Part of a small language model's weights.
Architecture: LayerNorm before each block, rotary positions, untied embeddings, attention and MLP in parallel.
Training: a variant of SOAP for these matrices, 106M tokens, 6794 steps.
Each number is 128 + 24 x the weight over its row's rms, rounded and kept within 0 to 255. Layers, rows and columns count from 0. Numbers have three digits each. The size before them is the row's rms in percent of the matrix's.

# down: layer 9 MLP down (transposed), 768x192, rms 0.232, rows 229-328, columns 128-191
# up: layer 9 MLP up, 768x192, rms 0.233, rows 230-329, columns 128-191
down229 087:118109114154123153110134111104158134119118139130138136103123147114125108117115159132144117120081115161148156152110141155170139157111153166131131156118163165181114097119122089117130154144128119
up230 098:131181092100112143106084142079108124126143123127124167099108116165138106104141115120150131111153123107110110098119177129132147136152147132141121075100122127126135133121153123153171150139154099
down230 095:112137084126137173153161174174138131110097102142091190104120120131159123112130134122167132142122102135101101129122113169121177131174128101196168133123114100116084109122141079134149144107102127
up231 105:139132103113121167167126192144157144122133091160164092124116128152118148114194139114105149105121141110140133118152109136106152141124161066118116107099100135091092093137122134091103132136140109
down231 105:107109155168162104122146126174125082123152112131114070107131115148164156123122115109101091165120139129100140129098116101142142138138161159109143123122132154165127117120106116101118109143133105
up232 098:122123157124098144147121155106135079120139121151121144156119136152142136148119134105111140128100157089124130126121124131122154134117135154150120140149128096096119116212123168104082163121112135
down232 105:134092148102142158150135129100131124153180118167072123116145110142115150124155150164129146142145136197149145136113101078147131164107161108108138133150150140146103156112158094138148109130100105
up233 109:160117135104127147110116122085121145133142138110118098075084109147127138187160158097122114119115111135107132081042126181154118121137145143156177100102127163143124156131112145136108145099140097
down233 110:086090138139137117107156098104195096147119140157134138087123149119175102165099122105119127124135115103126091127153165086109110117122093157129129147177138083136106126125101156096139145111114147
up234 090:144125128115135113115156096122184093153161119153146099095173148136123162076098149083130159086123107145125129108130093129131089144130085118132155144142131079122117085090151089147158116144170132
down234 097:138088163135103166151177125164144092123118171089146127190162109137125113127122104136152092111144138136165110123148095129173125131126137134082111119143147146141103150154123154120142114068159099
up235 101:137159130132155128128113103143117123183092118122142179157154103123105176125168100170164130151104097130128129127097120126114183122126146102145133149114109119161094128092119149121137099207133123
down235 098:135130104130146059080153122127124147119132128094101142173133121150156147112078158122138125161073126148134152132098104128130117135144138177135070145140138144146099137106132136142120084134079092
up236 087:134129187115120129117120142114156153102130079135101164140116120152097146145101135100121156123125156152127145101142124142098122088148155128091136104119196138123076132094105138101108152140106142
down236 092:079139116188144128123168107157158177092098132115139138157134131126103078082153132168144101154126134140133110138125137109144150142106115133106131076161099140114113157098143048116141099137144121
up237 102:152120114128123119126135130112106149103093163143125140127143164094099137098127130132117141146161147093113137137061149080129102108140137128129116177102155096121140119097111126168073126154137140
down237 106:137115122149137145153103122116124140128113151163095187145124128161132099087134143141100145102119155145133135103130142142136144118115148099111116147148136108103161136164119101149152077150159179
up238 102:118110124119155145148123122166162083145153122126172149124128141157104152116135115168179121097116143122151103131176118134139142137132105114149120141139141111113119153092100111112124159153108095
down238 101:131166125140109103101120135151085145137158134142134142120120132101101129112168161141140113127126118133151138112090103110135132119123120123108145147130114105161088119147139164119152078173172170
up239 106:083160115135172106138116111139114162133114105181117148159173089131152091120101127117123141108135148084096127112161137152128142095112121167143124088140152152127125101151116139170194127118109115
down239 100:147188127121124143124137118097127125155160135112126130137103115159136140118131130119114120172116214108104138084154122091147139118118161110099155112125157169090114084115103184086124125170118162
up240 108:168115138102144141127082168112175149122133155120125125141134169098117144155136138152107156129119118131152152099087125143125127154131183115135149133101143134144103087139116158122144118116117136
down240 110:123117134123136127118109077142151129182098144118100096141162150117104128102147110165149093148151138121126129153153138135182086120117127124183145130104126087106067127129131152128086145127117134
up241 099:142146095131153108114159114079133143106169158137123082105117111103110110090102111104130075160116128125100101124115092138117098093123156178161148151104126147135145153153141116113084115146094112
down241 100:133152115169124109099139109147119134100107139079147147137116092120133101135079135115119078125117099139116158137143150135139110113100144066139123113136133111158112115159179085122085153122102115
up242 102:166101136095116186129145145140151102096093087108144120146133121137103159165080108153126132150132088116152129096127142153123136084114097119188164134127126144107135146123090150158090162119164131
down242 107:123097174125109173140119133129148090135091138152113152158136111112145157116121153115095116133127126135139149142117143137102166096103094123094162137156123097175102170081136151152143141148135144
up243 097:143076098143140110105122142101146139099146124117125151103104133084118091135141105121142145086136154124136097099111142115127159119184134149118130156079164150107159115148149129118114104165109136
down243 100:101080100077093133119113135126169124119160154144123095103161159147153137114113107141129142123116147146143125156146091124089116121171189133117127120132111157106104134128108108092100132077155112
up244 100:084156157076141135075137117139167114133135141104106120127143166116089159127106140125175139106162162134122145100133155116107130124156125172140139106100151143133118143142124155113146150138118127
down244 100:131131150105103137139146133064132089108143134118119113097115132121118143137164095164131101132103121172095149110141125146130091102083151151141082068160197101121166135110134127124073157166154139
up245 095:118109112100158113091148151105142136117115117109134112141130140088154132131139077128165143155093136164129141108129105091082146115150102102114123137138110140182125098133144162099133121128123112
down245 095:157194149113154169149157085102154077134106141140150111137152106151100116123115084139126139145161150137136137135104118153110084158113119102153122142127149145098089121101145104165136164160132122
up246 097:181132153119123144110071166093144130171110101131123119124144096157093127100155108159110157145165125124117094106104141184141139152152148116136175146128117095117142096085165142160149134111130094
down246 098:107136140089136129096134150113133129127138099125138140104115118099099103142096133139143136108137128099105132102142113153124128132169121157112109116175160198134097116126112163120134095138123108
up247 096:133169140125119112119152120124128093123174130128086151149138144086131096069148127147164145119096157145165133108164055158116120146142140161165130148118130108141114128133141169139150111114141081
down247 102:086165060090138144149134129149147112141165112114159135213125148129082160102162090130093114134122103104121168140120097127140120126164148088099136130112123142103152113130103165135173136155160145
up248 093:121063126139067095103142140077109133124154147107142112100140127115134149172118158113115151136114126100149128096168132076133131114170122147084124152118125162099165132127100135078110112126121146
down248 101:123122071145135106142108107162122093143124134118148137132135099122095168129118128109115078100110143113120100138133155171114120149166113121109152149114143121176120086081132123109131161118098098
up249 099:148087111121103116117134192154125112108117131166156138120139157117117099125152125165130115101134122125132145145162133142139104144139118164150127135159166138169128090145103108133089072127152097
down249 104:149126101080126145140117135097112103170131079162186100099143135119115103099120118130108134145159105161096136101177145175137080152119121132144159088145131131094177098115111133158077141124111126
up250 100:122177162097152121150119127125084133175092151114175143140119170153154093112198124140143087126106094140137141108134110139131106119124160147112117162110118156145131144105128141117097116100135104
down250 101:123125115111108119159136157129157114140185131126098115141133115127132115146120152117112109142096143081133066167148115111128181136111113147135131150110153115121082155078113112132132135106104150
up251 090:143110118099149111105089135064100150095159169111135128144150133166132156118127088121145114134131080170111140118161145156130145125110121145125157104139096144167113139093117115138127171194110121
down251 096:116116140129134114148107118180105137146143127161135114142104140120116121136080179137118132113102126119095120132127108121102119102111142135130103163162095129088159113132171128139149122135136112
up252 097:130144147137085134128159137143098129129112099146164157140113139099115164101115179091139130082115155110094156117138152148100123121070113160095130125098158141140152112087092121134128134174119133
down252 100:147132137093089135125126137100182129141099129112121099142118083130087063128111111142080118134127113147147143085166164093127152155158101123147140160130114124081130111157120112136132145089109085
up253 091:143135106181117123148126113135132108126126091137136122154141109137116108111121114110114149177111157162143090135125115116126121142108102152119134104136144063141125115081149112092112136158137108
down253 098:143097141158153129112176102124117135174143122106123106161138148114108077171081102129111124159140092134142117149102129159080123130100147111137099115125111087139116186130140106153129076140111120
up254 096:115122112122147120160135127120135132157168120121104128109145105111144173137164110144139138108158130109097144140146164123188137121135125156109129138151191160106103120130087115151090132134128127
down254 099:119130120105150117117145107132163142170114123160148139136145158139131111086159150123110056112143112155170074115112139102114116119119124142115131152125107124174124104141111060122195141108123132
up255 099:151163121116123129133141127135149156147142132101133091108168099123106112134123125114133171145135110111126136123122191124122155150139133153085131117122114155108153139118099112147145150135140053
down255 101:117099162123115089115140092150164088132155155138145096070117130148085166119159096139161137141138141182092107139115182131135125132121132142143114154147129151158132088092083109134150091160151121
up256 098:172105134139161138178136157128127119148167156128101146129138136080119127137107130110132173128118132101096121147141174144118141085156126139160106120149094126106124138098115126155176179140167099
down256 102:134141134179087136106132156125162147137140134138120147123120140113122149200160117151150132146118145152123109142115111105159123107117120113090149114138139139116160123125118148114133101129153122
up257 105:083113145158143109134153166124117146087134137127167132124143128134151100133147096102150135099112107150136158125176151151164148099094132152089131124119158114130135175096130141150125102144165141
down257 100:153125148128139136105140104124140144155107103122090126158146126115147130115127137193091140125160116110142106104114124113142129129145124112105121125118116108090227114117111135094081116101139136
up258 109:157139123095122159182134140116093113124143129095127098121138092093143131166144192118146157143121148146168114150117153168144105112070156142118114123132152125135100099114110133075170141129139112
down258 109:148156111113173099140139160131120154154122107128096147137130106120104145141163174101119110134137145199150084114154132165125130113101069147155091152147097122144102123083113118081167172140097143
up259 104:148109136091125119101119181099114127135149125151119150140136128146168148129144116128140108124169085104085104121140128108129102123112107132161138143096130119120108106100128168139148124124128154
down259 106:160156104137146122068109174111096134133154128136128143135104141106162133141114133163117165153150115143149138179122131172134123167103146102146094080123121100156142111172105118112151120149135094
up260 108:106117098186126082152149174117128075136109147122152144074134141150096143147127150100116126159145105117139151083123105148140164112111166159162120098101083107111122123133104130151135095135075097
down260 108:131145117113135129113134159120125084056123119195090129164144132133136138180135175146120122140127141122122143085113109125119124113130138135174074077106154133054141172131116165153131173092115122
up261 095:137122133135122116189159122109164092150158141157141146125092131170123134145184111134143160120150118118107150128107107120128123136141117110132158100124098128127171112126150103128139133109123117
down261 103:096140167093140173115105134122123122100106144125122123130173147144141176123136147142118123147104148088135107119176115160093158088078102145144161133112142159144127178146147165151140147124085170
up262 096:158124133136116122116131143134138120134100159174142149084155171151167147123163098122112128110102136175123116088129130144155140140128122159134137081120100170127095133171114118103140114126184125
down262 100:188166133086112115150119111117119090103114129146118173127133142143151116134101150132139129129110126170142113134110110133130098163160104100084108114181118130132129092092155119150121114150116103
up263 102:157142126098100171120105144158167140120156099152149085114106125124112150133142142140145132153098081131150170165089156151155106149144164109111128147128126098088102132156101142147096118124122129
down263 099:115141122116157133104157150100113127121095113125149108122127176124160155129138139148133077098137099138153101107127077133163151114118126144115172119119117120097154121125101093104133146160132129
up264 108:133170126113130168148143146148148124190107148139162080095141152153115120133098117135181108095128078112077116114091182095115158118112108067134155142133138115106131100112146139118160112120176124
down264 104:093135093105146090122152129091162129120140139140144116066097154107136177161130175114109103134100110137176119149108144172115098138117128110160150122186137119141127156105134111130161128140124161
up265 107:092142133115112145133107119120093110148139129102143121093105138120160131149097089119178097105134146145117171095136139184119132170082116117106127160131117124176107094096150139114123113115155139
down265 104:084075134115115106142127125123117153124078101114101150108148126097141144125096121126119136117097140117104153158118162112131086131098097100185099105133124086112114141124104117147096135108119123
up266 101:130131099107113138117127140107137132128141125158083121132141150131135127109118142108150119091126101094152110108124157128127114146112138146110146183079068151105120136156085104124155161103138129
down266 095:132137079104087103152136152114130143116093102160136083144123096144137113122147162115133131122153135134144123131122117084155174097126087152110108163140137102114130118110109089133076123093102158
up267 100:169088096132129161065141096135138145085091117141130110103125071157128142118147139141131164103134137125150165116173117174153144124167121141160151112096117140144096100152103159073145105100144094
down267 100:125177114085126100198097107095157084120147117101105119136131116121092131180120097130134135136119176144143092146120134113056124126087133140135145124125114098141138138087161099135125130113123138
up268 095:120120098098122085126158109146150103152103136149103145130143118159138105083156147149116153119131154096113182095150150125106145137105115125098109133146130128065172134122123146120136147120136087
down268 098:107130147129145158159102118133106164058136164115126132155119111138140127154149127139120106166119087131151118129137165160139094125142112097153145159111112181140137109109168078098126120158119166
up269 108:130137165131153127102161144101138134097157182105132113103187113138155107138112134131111172175137112123186159095156095128108126096143106100133113122109122133118160153170174151116107142133104134
down269 102:140150112181122141157147115165153112107092122096147122110097116115156145121085129127160089130127067113145123123140143139160139119173121156102131100121173117112158101082104169134116157132112137
up270 110:124128099157132116090152124112117152120173154153123072165144120114085140164134079163147125138110107100071072100155129150120156121143144088110145144124150098120144098120153139129130149183168133
down270 102:132165137138135102114158081115103152102124145168203060170115095152163125150139123141128142093128151113094106139150110091143117137140107130127156108070090124137112149107142144148179159123114097
up271 096:116129150134100165121137128121121158101101178165138128139127134113131150139126096121115145111128127096076119161112148117106149136203157132191119115148103112140129086141126169122129145158140147
down271 105:091116159141110124097109172132116096107104092172139100161108167129135097125123127121158162154112148144125108133143145162137131118070065154130103076141093097139123100136141135171148132110129159
up272 098:143124152135107101110132080131113117126143148198121122121135121164114154115132115117123180149112138154168089153177100157146141155118093103143139149162145134125122128160141074117127103166164125
down272 094:099152150145063124078137133167143111141130127116142138076102122118103149122103099143156150124123110168117133156125147154161130115132165145121104144141132152136129111124127125126138129098133099
up273 105:152145130107105111090120115155146171095133113139190160157120116109112105119086111086136100125114161130115165130117114167131141127139146116106143101114128119160112149120135125146138099105110156
down273 107:110127131153114151155162140156128149149159116159090127101138122101114142145150145129154135137113094103138125203121126172131136078096123160105121114125080169113107123134127122096121104120122173
up274 101:128127133116158168112142126143115093139137127103122137158135119141106157147119111144153158119109169123142097150124131088133146144078146114110119103140140135149150079106076182152157120156123082
down274 100:164138057120114110099145118129113152113120096144117084154125115103122140112123088161139100118120162162118115100126132083136161142138097111150140139132103144132118101124125138109099130098111144
up275 093:100175148174114138158138112098114124112158122146113121146172150123122151175158118098157127132116149149096147178115107096078117141147112129137140096105126149113124102095133138064111123151144085
down275 098:103136131092143138151153153088113089125146130148108111094113097128125096094144115127136085143127105118097143113151141103145137162122128099112094150134132107185142133137144103121151139105104135
up276 091:131159115132136105104163108132112137145170151116152111124166098125116157127163146100137116087143098119083171087137145178108115086097100135096089140090125150111086102097113159216123154137139116
down276 094:120109147119081146130147161107145106119115136143143114153124149119143146121104110124092142168146124101136106124174099111135088165127113142089190161105131141140122204161096105095129127100117126
up277 097:126143156129123151133148166090114116103146124113149106180139172133082158097129149111149136166112204171112122138120129141093129142118135131092122105104108113100165148137101112096142126118130162
down277 096:116101158103125150128119113138132168118122125141136152108150117158158121147134125127129108131128088108133130142145118167176155153116126081167087110127122101151112175176132154167114088134144104
up278 103:115161122165110141091119177125102151119156157139136128118129160141181101126159128123151164135118118155129133144113119126132129117109121098152133100133113157145129173111112111142160136135111106
down278 100:130156168126157120105098150137085092174145140127085131157085144125110107103128128092136114150107118104069108152163146165119150138124107113136096163100153162080125131127107152089164122140115152
up279 094:174134152160085146095107171145134128154150118162122148099119171100122082108134116110051147135137130112155130110154110139132124129137124127112078129123096115108106119182104118132158135144175079
down279 093:087108074109142088121157103111151161109151132132150128123114122138178155092148124126152154110098142126121131154113098105136166092146083111145104101119108085129156132080128127153100104104126165
up280 096:148157152109102098131121105111143127144080097128117124133172137137105138120136131135136124145076149119109141133129158097141165112150119152172135115158145085131135111102175133141151136122126147
down280 097:157109155102114116123128117119093120108146128133154085072136098122157144073111141108196144144182109153115159148142130095176155103132154133151113140147149108114130144170114104142102122108179142
up281 092:131136111159162114098137106137133156138154114110132091111156141148144130139150122071115139086119146127144098115146194107140129120142152135077105115154110151154101113128120125090121159102132091
down281 098:149107141170125157131109136147119161144107147122107115114120097115109151116124133164161095133156121124178133116138098161123146159121131104116134108121127130110179102094120145161170118075176191
up282 100:165066138116131125155124148117132126130124115149123131087141122117126102163135163164149141162173131125098154116103104143134135118169107134114140147135135150138124069175112153108104127147103073
down282 098:135143150177150207142116102117110121141171143143110128074116111119155121164100128137145129122182105124130188176160126114135181130113149121127145149101081150155098063119155137113112137149110163
up283 102:118121157085097150161110191096112113129157107133114151134132168141094131122139117156137103122141108088130163132137080174123096124144163140122114115137110122060177101104107101102130148100124143
down283 097:124136144127099105116108162143171173145134147146138161108118149136101107150131127192107172143153150159164077165139124114110125083132132130121158147153156089119221120135112102124145122107106083
up284 099:095168146120105159165139089084113130128138182089142139114144107109133152129131165178160148100112121089129070159096105135129151141141118123150110101100146123143139096152114164155115160141093089
down284 102:140134131094141113134132104104117124141114150161134147184112161167106097120106155073078164145150142124096089134092152139116107097167133135163129090165078123138030182107103149123079138131153166
up285 103:129139132073095136130132118125138104095127173153145094112119194125090115115114097105115134131106144052099108127106160162118151130164153182099148139104107144135164127112138107099148105111104202
down285 109:088145142146109124155140139174144157162153135111081122148154111090111106105161135118104158161123094117158092148132124115129118116125147130100150113180096121127173123113156079102106170151115155
up286 108:129156110107126152150121087126109123139104126132137121145196109153122161139146128135145133117128107146108103114138150122120159133123133153153143111141130146169140112145124117101178126075124077
down286 114:175130154133123137132080108160127150106113120112111146133107146125103098124144113153141135095139151111132122131130124121128087137154114128107131075065158113144091117136134108201134135120167115
up287 102:109158095135194114118119140153112121134130144131127082151109139128124091117113087175126139151150111155142167166122103149140111137082141187131104142140119136090133169111137163149084151139092136
down287 109:179126093113102099125157108076137079121134137102114079150150136151141159133136127099127137106149120136109134101164110129139117108104121139129132143155123144139127149155130131097127110144103135
up288 093:132125132119086114155108141128148101107081099141111157095128152161158157106119128145151087074134156110140108084116111111131162145126110131094070175068163148113139145146157160136123145127125138
down288 102:187132133123146149120169088135132121121114162140095113103129126120127148089120157146137179114126174129169159109102153147128133116126144104120135123111118130136106093146136155126121142101104156
up289 099:128130116133154116105117106184144131112137129181142117100113141059105127143103134136120153142133136143150139115120121161140106127128126155095127132135133114128104160117078075117145136155122178
down289 096:144100074121121117134090106147105133153141120098122125163137160114115113142102163133116128154173157118144125103181091140131152130098180133134119158140148144154099135147117125124106165097108114
up290 088:137137094164135120126137116127113100146105110124109148131131110146104172136150131114099140176124145120124217130146112085110162148142142125140110126101142124087161123129169118149119157132098124
down290 094:157137132121112134140092108132122133094114131109164127105115140131177089133155134169156133132137152143126095116144143123126107169129158136114114131118123110148107127148107162126096096124118102
up291 094:127082122064106146127163171101117144137139148138133132118161139115111136101138132118124134106105112133068153162091140154160158125177105144123137127104155110105089138116127152104147101122151093
down291 089:112094126145128133124097112118135090127141097120131156120118166158154130168130121112144142113122147156122110083117139108126124116140122128127122178107151158117155168080143108156127126099138119
up292 093:162144119126137108125111152128135162116110164119129115147115121076118152138177146149118152142112111128121135164156175089088161129130145108159085175119169130126103099109120139157126146127124098
down292 094:124130123118136170128148115101162131118083112117124123100114144126127144087098102141140162150173137160122132118169135154147118123140138121166104138144151147122060110124133152143097155134122157
up293 099:162108112186150121177184147110108125099138161102140138116136178133119107122118143096159087114132145108150125132123094122137171107135126116113101150127175067086150098125178138143155123145143098
down293 101:102123101123169140120128183098171150112118127112134126093128071120085158084139108121141144137149110098107188131125145152165067113081136105141120174088119104174134156161141131121082124181122099
up294 100:156110146121117124071123155083081131093124120150135116169092135106187130166175112140156099108122108137139151120166154150132141142125096136124114140128132134121133111125099084155073108119156128
down294 096:148143160148118134102127157167158138167110112146117178139098132113094159123088153135138117154156113133087155103098122083089146129138148174089126126139133159116212081105113158117132145132119144
up295 103:122116114158160161106118121130125105093130126099098166102161129152116148116187128140141113125116112142143131126148098128074148130131104099119111130140090070163112127186109138128140126143152113
down295 104:108108107179139152117103092109115135149118108159140160154124090097102084106150118123125104154111107162149085125106126121125153132149114103069118048160129128117112146146166117092132179100127075
up296 103:177116097155130113125093133159093167122146119165095124082173099148137112128117130150113163166142097166158109104126160151163160091102158135134122089164141120134139135145111090111100102142149108
down296 098:103111076128102147116166135136111065097137122137137113141126145127111156149119180152150131115117095131113088138137115121144133104133130150106120030127141115168126132154126123110137146132137117
up297 111:174121136104145144186103154101135098090125135149117121149143114137116104132149154126123129125112107102132122110104145080163159150120100150097121119127116118132119162097130108084104139106105132
down297 108:141143132105150135135124140126108128120109123122094086136108117116152146154150139050108115113155125107123153151130194183116118158105084108110113130098121119096169116104133134165093181132133132
up298 103:138163115125156150115136090152137108136131138144118117137083136137081159099154167158154104102109136110118137143136124081148107123142139140170160147106128125110139081151120161113091150138154123
down298 104:111129171085135118149132147129165102147131152164096121114133121130139102154126114136149130051135128110105142118129197094121153160110122137163145110171097095168112134110094149095157103120133105
up299 109:137130154116141132112153163140090155117102132119104174157143117136153143105155131109146073130061109091122078118117115122120122098129103144113126107117084129135105081148135136117110091087098125
down299 104:136148111156135104145113151157140099126161101145123137126145187156121153177113121122136153126148130139158120139112146118143170118096132112143146113117145133121022101128110131117145171103134148
up300 109:132150143084126134144160156170145117113169139114146106148106092150109114155073173090148155175085112098130105120117165135160151128115166115131127124129152163105112111147121130098136170122133155
down300 113:139186090121138151142145144129136087155087150134097101144128108116170131103075135137169145104152113103125137117114132132128128100071136129152152115116149137122115135156106137163137158135114097
up301 103:144155140121107115116099146147146162104135123141141134128097152105132151131124088198108165167107139099093156104120145136143113144109125109141125139123114132107112123081163170110124136136131107
down301 111:131143186111120140095123107098140093135150099148167179127117112099136095157115097151118135103156171104066148112135113109152158120119138151138109127124120116112110125130108177117122142117148114
up302 097:169162119129101100132139171160123097146124167155095144106083176172157128112171123124113150173115158132130141133120129117149142121115175112155138133095128173102110135132127120095122152178145135
down302 103:119089142141124106154089111104136124106126167117102128129190153106146130140100098113153113144145152121135094137086093096097129141125128178164092154137158130108136126077103107124104155149153148
up303 095:114132081060127110110131165089146135124109164112132170159156165147120109136140133123127105142093118133129125133144136130122083098144105123104153142144142121106179108168158151097095150109143163
down303 096:145158146156084094125134156140124133074133114139089164113048140167137085154124105070143118136142090172127127107145139114089154164155113138160135151141061104167089116148123140156128105068118147
up304 100:107080108106118148165164132119135105117158081116137113144174146141144159141147150135148122133097139143120101148152135132108122179150078077120139143120119142133096131094090155113127144147150097
down304 100:128174140114112131183144106132123163126089130113155116149155093052112134111107150160145131120148106083118090167107159139132149134127114149132131134153146102100099109155164100136110125096115162
up305 097:157101160093115131091186113117116101149161111155122157145155158115099134142142120136106126157109133074116136104137094111155161115157149135121078121141134131091141154084129093164110124171145124
down305 104:099142143119133131123159115147138111130121108151112137064099116075166128158111119137131163116114114145118101142103106105116107172182121119142108096140099078166135145137095120133151157108081129
up306 101:143129114139147125134114104128108149120120138149112107113134114103121117155146140129082123137125110166120108118171166158107129096111183132097104160104131158115071099131088094122115159087142168
down306 101:124089111118141120146163143116148126159110111128146094153138137110125117059102138116121147099136090104092130089131124070147108121114115141131126112108157137098117147122115188137111147127125140
up307 103:151123101122136144100159156151128111105148105140094112148159151137136151089104144098154122136121133131148106139108138133130120124152123097096101183124138103117121106153105112119179107118126080
down307 107:144095110142109150080129095169081127141129107154193160165169142149121150153134125104144156133137177138164091153157136140150156116064136118106118106108140178061094107108146117121136114093111085
up308 106:133115153114169146147128112155155132126182116098130122116143121105125113124115144120143145132145101108126145128167149112144096146148138122127139059131152089109160159104147153167132127143108141
down308 103:120139168117118117085129130141092134112090150128129172162072131102120100106140138151129132134130155161105132089104132108111110114142108138093153123141114148154125103147105114147108073141123144
up309 101:131181137125133123116138128141146138171125103104165137141112118126136099152181102161135087141115131116094139096108160140152120134120106136128102140112088091122124137185148105122126110124096103
down309 098:092119161145140141129101135142138167143115176139110189087123125122091171171103152114098142137124130089126090160165107102132124094129168105148129107132156085139156146134160143120103140170111117
up310 109:108120116086149148146144133165124138112114180124168158125141068141120130110137153087135129109112143106105133123154106173127126113144123110131115104093095181074120141144099108128136147161115139
down310 109:129129138142154128151157084125128115141150175120097157122123096121143115131146118124160130105179147151140120090143133099144209152139116181115118128096083129117093137146100128101130126138141107
up311 092:136109155117134127114132127138123115091176096109117138122151105167097139088143155105115164133113150123099160106125114104177169140158123112138128113108130153141128087144135121111087118131117136
down311 095:140189138160163127124100137153145153119086092068118080113105129131146151107138126097109136115117152130100119141128130163139169074138119144110109166154113118158142120095151145138150146131117166
up312 118:139086148116141164103158141090115176140115102141136094129096111106139183185124121097082117132108132090123145107146097149124138132138117136086114126110087107166097147068125152162131133126151093
down312 112:112106153145119140128123124102084109089096169140114165129082135075109114126139155157104158157125130112147090139164141141101155154167081131130114155144097120132126130122129121180122112121117117
up313 098:165113156121099117120103114116121137152135101107140115119106186135049124110159173122133111175087140123108094131102158105097127102119102131143146145148119138113121152155191136140141086124137069
down313 101:175136096076144167123148078111151131121092128128120098191153097142133126098122146122117120125151105178141124101093104124114106122133158078135166109101141108158145140174119107147140103096095107
up314 089:136117126160110114143145092112140121100154155124152127108075160170117111135111138125089118077155101097155105124119134159120139126141150160125173069190153114143143134122117109134109111105121123
down314 091:116067122096154139128095107099146161163152095125132114132178110139134156126131128087146125092136152148150118123123128099123146125114122122104144182101145136146166162152142123180145146147129144
up315 104:141145141134148126123122143088092126180116122087149125116149136193155126138109104192118100177140155137123133165126145139140125143116139181147111152132133098108139156148138167115130140079154084
down315 099:122104171160101092155106162110161116117148150148143145144088158155189115137145109096075153104154104138144114121058117182145130075117138108115159125158134126121156102127138114141167133100111110
up316 096:132117105136131129125128175146146101138105114102105161129103099140120167154121148137117163148113111086128130167171097152116159120120124111187131113156131127075125105126173128101139153121159095
down316 105:129113144146153145124085146129127135124128120138106173127129119124122125134101146089134153092092148127143183145143116123111120102171099116157137146165137155142092149112113147192088143109132098
up317 091:136113127148111066122157139137108110098108138146090143139138137086134118115136168119126141140087110124149192172116158157107112123096142108100133164153102131090148120129142131149106084123173156
down317 096:122160084139160150120087074101166131173128104138144119092134114168126131106083095180121127106145152157136071107163139115118120131148103115146114114093156097157081126114114102121119167152120138
up318 095:155130129099146131132104107127106101093154156095159115143081158159083116130131122105122153155150160102091108101111128076137073136117158172111143117125132132096111142165140138133131179135116141
down318 093:114130116093143127129122113144096150152123120118168168131150132147149107113132131094136112100150092083149119103189101111130150136130109138150163100145148132120140142112148119100120119087148119
up319 099:129103115137127119142109136185131103159131131168134167145143121135166153102109122107126122147106131145171039135105139077127137122126198156100152135155133160122128135112097118116132144095124116
down319 096:158129148146116110134123091162123130158152088122132144058121102172113148121113125103121178109141135113109180108117142146128141102144095121155116100120145117153128087124162132113117147104156122
up320 105:133124127096130170124143103139157138180150119175172157114056099132136118109146119145128073128124080090147098157178135124090126111138123117164172091128163158107095141064156120162123077137123144
down320 113:172136107162149109161129100155146128115097154140098151107162161136100140105098123071085157105138075113114141108146089126086133141172095144112126063130104145104130142173128176107161095099111152
up321 091:096126158120123120113117147157158086121144155134093176191089153150124130135101118086174163132158142124132115125143121090113109115118133123154098140128110122095149097110113143121092103111092135
down321 095:134134122135139119113152125089145171165096131136144103132138126120130139099138146116137096134088126119127150091109132149161161125154124111133117122108147135131160114130173085093118150146154186
up322 104:128114160103090134147137120135156127132102166108080139126151105176105131163099093156179149133101118153140101116149124151163106125102167119142148098137173137127146137169155103136099107104140121
down322 093:111121080093142120137108136156133113123079120137126102133151086119104106089118132126084113140135146132121125168142165098120142138163175158073148154115093170127113128153158132095140140172143169
up323 107:120140128083155090126183181128100114153086118139067143105144138130104111153099141135143145179141119122186143156122135145138106066103128149149156151137138159137134118165109156095127115167155119
down323 112:129129091143123155114126169136123055135119120077142108150117130111103139087115104100164083155140141165141125105150085112122123104127092107130135125106115133118116141122119121141116123176149121
up324 087:097141099131116113131133100088172088120112143116145072116110118154132120107138111155146091111151105144167118119125086156088153075132172159114093152118121134127122119150154120142125160122129085
down324 091:121110135136147193130128147134109130112105134145108126114105098110155161152106112143104075126117141141122135103136135122095152136122114145125128079157116120119182175140094114105118155146155116
up325 106:118121111085158140125176074124137140087103128127111114122127113151127073174145133110132086138128153106111134147114159159083125150139166102160080127169116131124122144073117184121132153156109141
down325 113:166139180142146134137109157151169120116134077147135112125113170108176105143197123138151137117093092140123127110135141119104151074095191111114109127100153118153099113169101154130136165142145149
up326 101:150137157098094094053137139100110109149124136125138175099131131164145106145137115164108106147108101130132131109103130151098103132144121121145139128092144139147136148119160130147110137166075121
down326 098:083138110149138115149152096170168144148131108142159109081118119121122099131098160091140065117095163137113156146167145120145147125130123179115105187142122117145104125116141184135144153132096152
up327 101:117129147059118166097142124113119160131150134150129140157120097127136117158154131128134113102081115120151129139174172146137138136172146121107146104125162127133081108131085132158101148098125151
down327 104:113123094175132128115161121099096130106129141122127143164131109131151107121146121153120158166113097129160083131113090154117136113120093157136181159051094143139149112150100160084107095092116161
up328 102:082124134131105137120118136076103130143141141168106095113163151116119145084165133095072123123136102150153128088155078157102125103161130152115113153115131161143129078093123146152133135113168140
down328 108:093128134157123117106119136123137150154132131148133108110089091103093117114093105156142139119145121118078144120141141125122122189102123124167140133130069110116172152141095148117153163083165112
up329 104:137144155094136145090132133116125094136098133109166137096129156123131143150114124088085099093134078096153133109176147095082100109159132104136100111103111135134118155138151107142130140154092096